config.yaml
n_layer: 11
d_model: 256
n_head: 2
n_kv_head: 1
head_dim: 128
d_mlp: 704
vocab_size: 2605
activation: "swiglu"
norm: "rmsnorm"
norm_place: "pre"
norm_eps: 1e-05
positions: "rope"
rope_base: 10000.0
rope_fraction: 1.0
qk_norm: true
attn_scale: 0.0884
bias: "none"
tie_embeddings: false
parallel_block: false
init: "uniform"
init_std_qkv: 0.0261
init_std_o: 0.00555
init_std_up: 0.0261
init_std_down: 0.00335
optimizer: "soap_variant"
lr: 0.00596
beta1: 0.95
beta2: 0.95
weight_decay: 0.057
lr_head: 0.0104
warmup_steps: 62
schedule: "wsd"
decay_fraction: 0.869
decay_shape: "linear"
final_lr_fraction: 0.0
batch_tokens: 65536
seq_len: 2048
doc_mask: false
train_tokens: 319000000
steps: 4868
dataset: "wikipedia_en"
Each number is 128 + 32 x the weight over its row's rms, rounded and kept within 0 to 255. Layers, rows and columns count from 0. The size above them is the row's rms in percent of the matrix's.

# layer 3 MLP down (transposed), 704x256, rms 0.179, rows 539-545, columns 192-255
size [ 92 102 104 100 104 106  90]
[[155 104 174 135 159 164  69  79 185 130 101  94 106 123 117 198 159 177 114 151 158 147  96  99 175 144 118 116 144 142 114 134 145  97  97 162 152 127 154  66 113 163 185 168 143 161  78 120  87 167  76 150 159 139 128 176 128  78 113 142 158 145 174  77]
 [126 118  90 199  98  62  91 200  81 146 153 102 156 152 128 119 128 161 149  94 108 115 156 145 146 144  98  92 115 210  99 149 161 142  64 148 127 124  94 107 150 161 173 123  77  79 121  83 139 120 129 121 128 127 171  98 152 133  94 110 118 101 131 193]
 [ 91 117 160 111 189 163 115 101  90 127 149 138 144 134  78 136 141 161 115 120 115 166 152  83 112  72 105  91  82 104 116 141  54 102 166 144 140  93 134 139 107 155  76 212  99 138 118  59 125 138 141  95  85 113 147 101 134  85  90 131 176 109  96  77]
 [159 120 106 104 141 180  46  86 118 149 147 116 181 129  77 148  62 135 123 140 141 132 114 202 171 145 134 137 131 105 132  93 110 134  76 184 163 138 153 123 124  98 115 103 154  99 159 113  60  90  82 133 127 134 157 152 133 109 113 153  93 115 163 122]
 [107 116 162 142 190 136 155 125  94 144 137 179  87 136 103  87 132 120 132 135 115 140  93 129 164  71 190 112 148 173  81 148 102 161  59  91 126 129 172 151 160 129 107 140 126 110 169 126 136 116 136 145 131  97 123 196 153 137 101 142 131 144 105  88]
 [113  99 122  63 113 152 119  67 123  80 171  61 114 139 119 102  77 119 117 166 154 127  89 140 146 124 162  38 146 106 187 128 139  95 137  75  90 128 196 117 110 103 172  90 170 172 179 183 137 140 116 125 184  67 140  30 123 141 138 130 129  90 141 176]
 [162 114 153 144 204 128 100 133  88 159  93  96 162 141 108 124  92 125 120  65 104 137 114  91 182 114 101 169  67  87 141 176 111 135 120  64 114 173 118  86 159 157 170 116 131 134  84 190 155 148 106 143 132 117  93 164 108 175 102 137 143 116 130 106]]
# layer 3 MLP gate, 704x256, rms 0.19, rows 540-546, columns 192-255
size [ 98 104 100 106  99  90 105]
[[105 147 153 133 171 107 119 121 120 125 162 155 137 104 151  94 170 112 101 157  81 105 102 165 126 117 166 150 146 142  85  71  85 143 190  32 144  92 169 112 128 103 146 173 101 150 110 129 152 143 106 147 125 158 157  96 148 127 173 126  90 135 143 131]
 [157 180 159 100 139 135  98  93 181 110 107 141 181 143 133 101 122 119 167 108 141 119 121 135 138 124 145 115 151 118  66  80 124 136 146 123 180 126 186 114 120 129 127 174  91  83 112 127  88 114 225  95  86 149 109 167  95 142 166 144 154 132 151 135]
 [142 143 168 156 118  94 111 129  79 170 123 111 173 151 160 162 120 104 117 129 121 176 170 149 121  77  63 118  94 105 121 147 117 170 112 128 116  80 131 148 125  98 208 101 160 113 113 118 127 167 150 187 137 114 128 128 127 142 152 128 146 162 146  95]
 [141 109 130 141 113  51 168 145 166 110 108 116 105 134 111  79 169 155 130 115 111 118 157 107  73 147 126 104 160 193 133 110 117  94  66 151 134 140 130 179  94  68 131 171 108  92 102 147  82  72 105 154 162 160 162  98 156 170  93 192  88 173 137 129]
 [171 164  98  74 110 144 114  53 122 132 133  72 135 121 156 127  86 130  79 112 148 140  72 111 112 129 140 148 156 128 165  93 122 122 169  78 115  81 168 100 104  97 186  77 162 184 119 121  72 142 168 206 193 117 159 184 146 150 165 140 142 103 166 159]
 [172 140 109 123 157 147 142  87 120  84 141  88 132 142 123 142 108 133  72 121 129 136 129  96 159 125  61 142 119  98  88 161 154 135 137 112 121  99 141 107 164 161 138  76 140  86 119 216 174 180 200 125 142 125 125 122  93  89 132 115 134 112 111 145]
 [169  75 156 120 163 132 140  96 117 171 146  86 140 150 153 113 146  94  88  94 106  90 134 118 138 132 122 150 148  69  96 104 142  91  69 159 128 138 174 117 175  52 122 111 118 157  92 116 111 117 152  41 133 112 105 112 157 106  95  25 184 166 123  78]]
# layer 3 MLP up, 704x256, rms 0.194, rows 540-546, columns 192-255
size [106 104  97 104  99  89 104]
[[110 114 163 199 129 119 123 124  85 121 130  82 126 155 103 107 160 149 117 185 106 156  83 122 137 147 137 117 133 135  69 106 170 130 118 119 177 119 149 118 152 159 171 147 135 119 124 112 117 107 133  91  85 123 155  88 185  87 156 146  72 128 176 137]
 [135  76 179 159 143  97 114 131 128 146 149 196 108 134 162  99 171 163  84 156 124 154 171  99 115 114  45 132  84  90 123 123  97  75 105 103  67 112 112 110  79 118 103  87  92 152  90 145 132 127 151  87  84  95 154 151 141 111 141 181  97 116 102  68]
 [131 127  84 130 119 157  79 113  61 142 106 133 118  93  66 173 137  88 131 197 118 120 149 167 144 124 200 121  99  98 168 181 146 119 107 147 130 188 141 135  96  86  52 107 171  98 148  64 136 188 114 185 175  83 139 142 115 136 153 110 174 103 120  96]
 [122 134 151 112 149 136 150 145  91 162  94 155 142 147 104 152 141 138 101  79 167 125 131 123 133 117 148  94 157 177 137 112 127 145  92  96 144 143 141 135 132 149 127  99  90  70 177 172 132 172  79 165 101 141  91  47  98  70 178 121 135 145 109 121]
 [129 137  86 118 103 161 129 107 110 134 139 174 147 193 119  70 142 166 165 136 123 150  88 131 131 235 122 130 130 169 123 136 150 130 163 141 189 174 132 150  95 133 105 157 163 142 123 125 146  88 105 132 105 151  97 139 135  95 114 154 132 132  87 118]
 [128 143 112 135  86 159 143 121  90  66  98 152 164 137 129 155 195  83 146 159 101 138 116 119  83 109 127 151 174 180 141 154 152 110 155  69 129 211 132 132 141 131 112 128 133 145 160  84 113 113 153 144  63  84 159 141  89 108 175 127 120  95  84 110]
 [136  97 136  91 130 164 146 117 125 160  73 181 143 157 129  63 186  83 116  98 178 152 124 130 158 129 157 107 150 107 102  81 129 104  90 155 128 136  94 150 101  96  55 145 188 125 116 111 131  99 132  40 149  92 168 137 108 197 119  64 171 123  68  97]]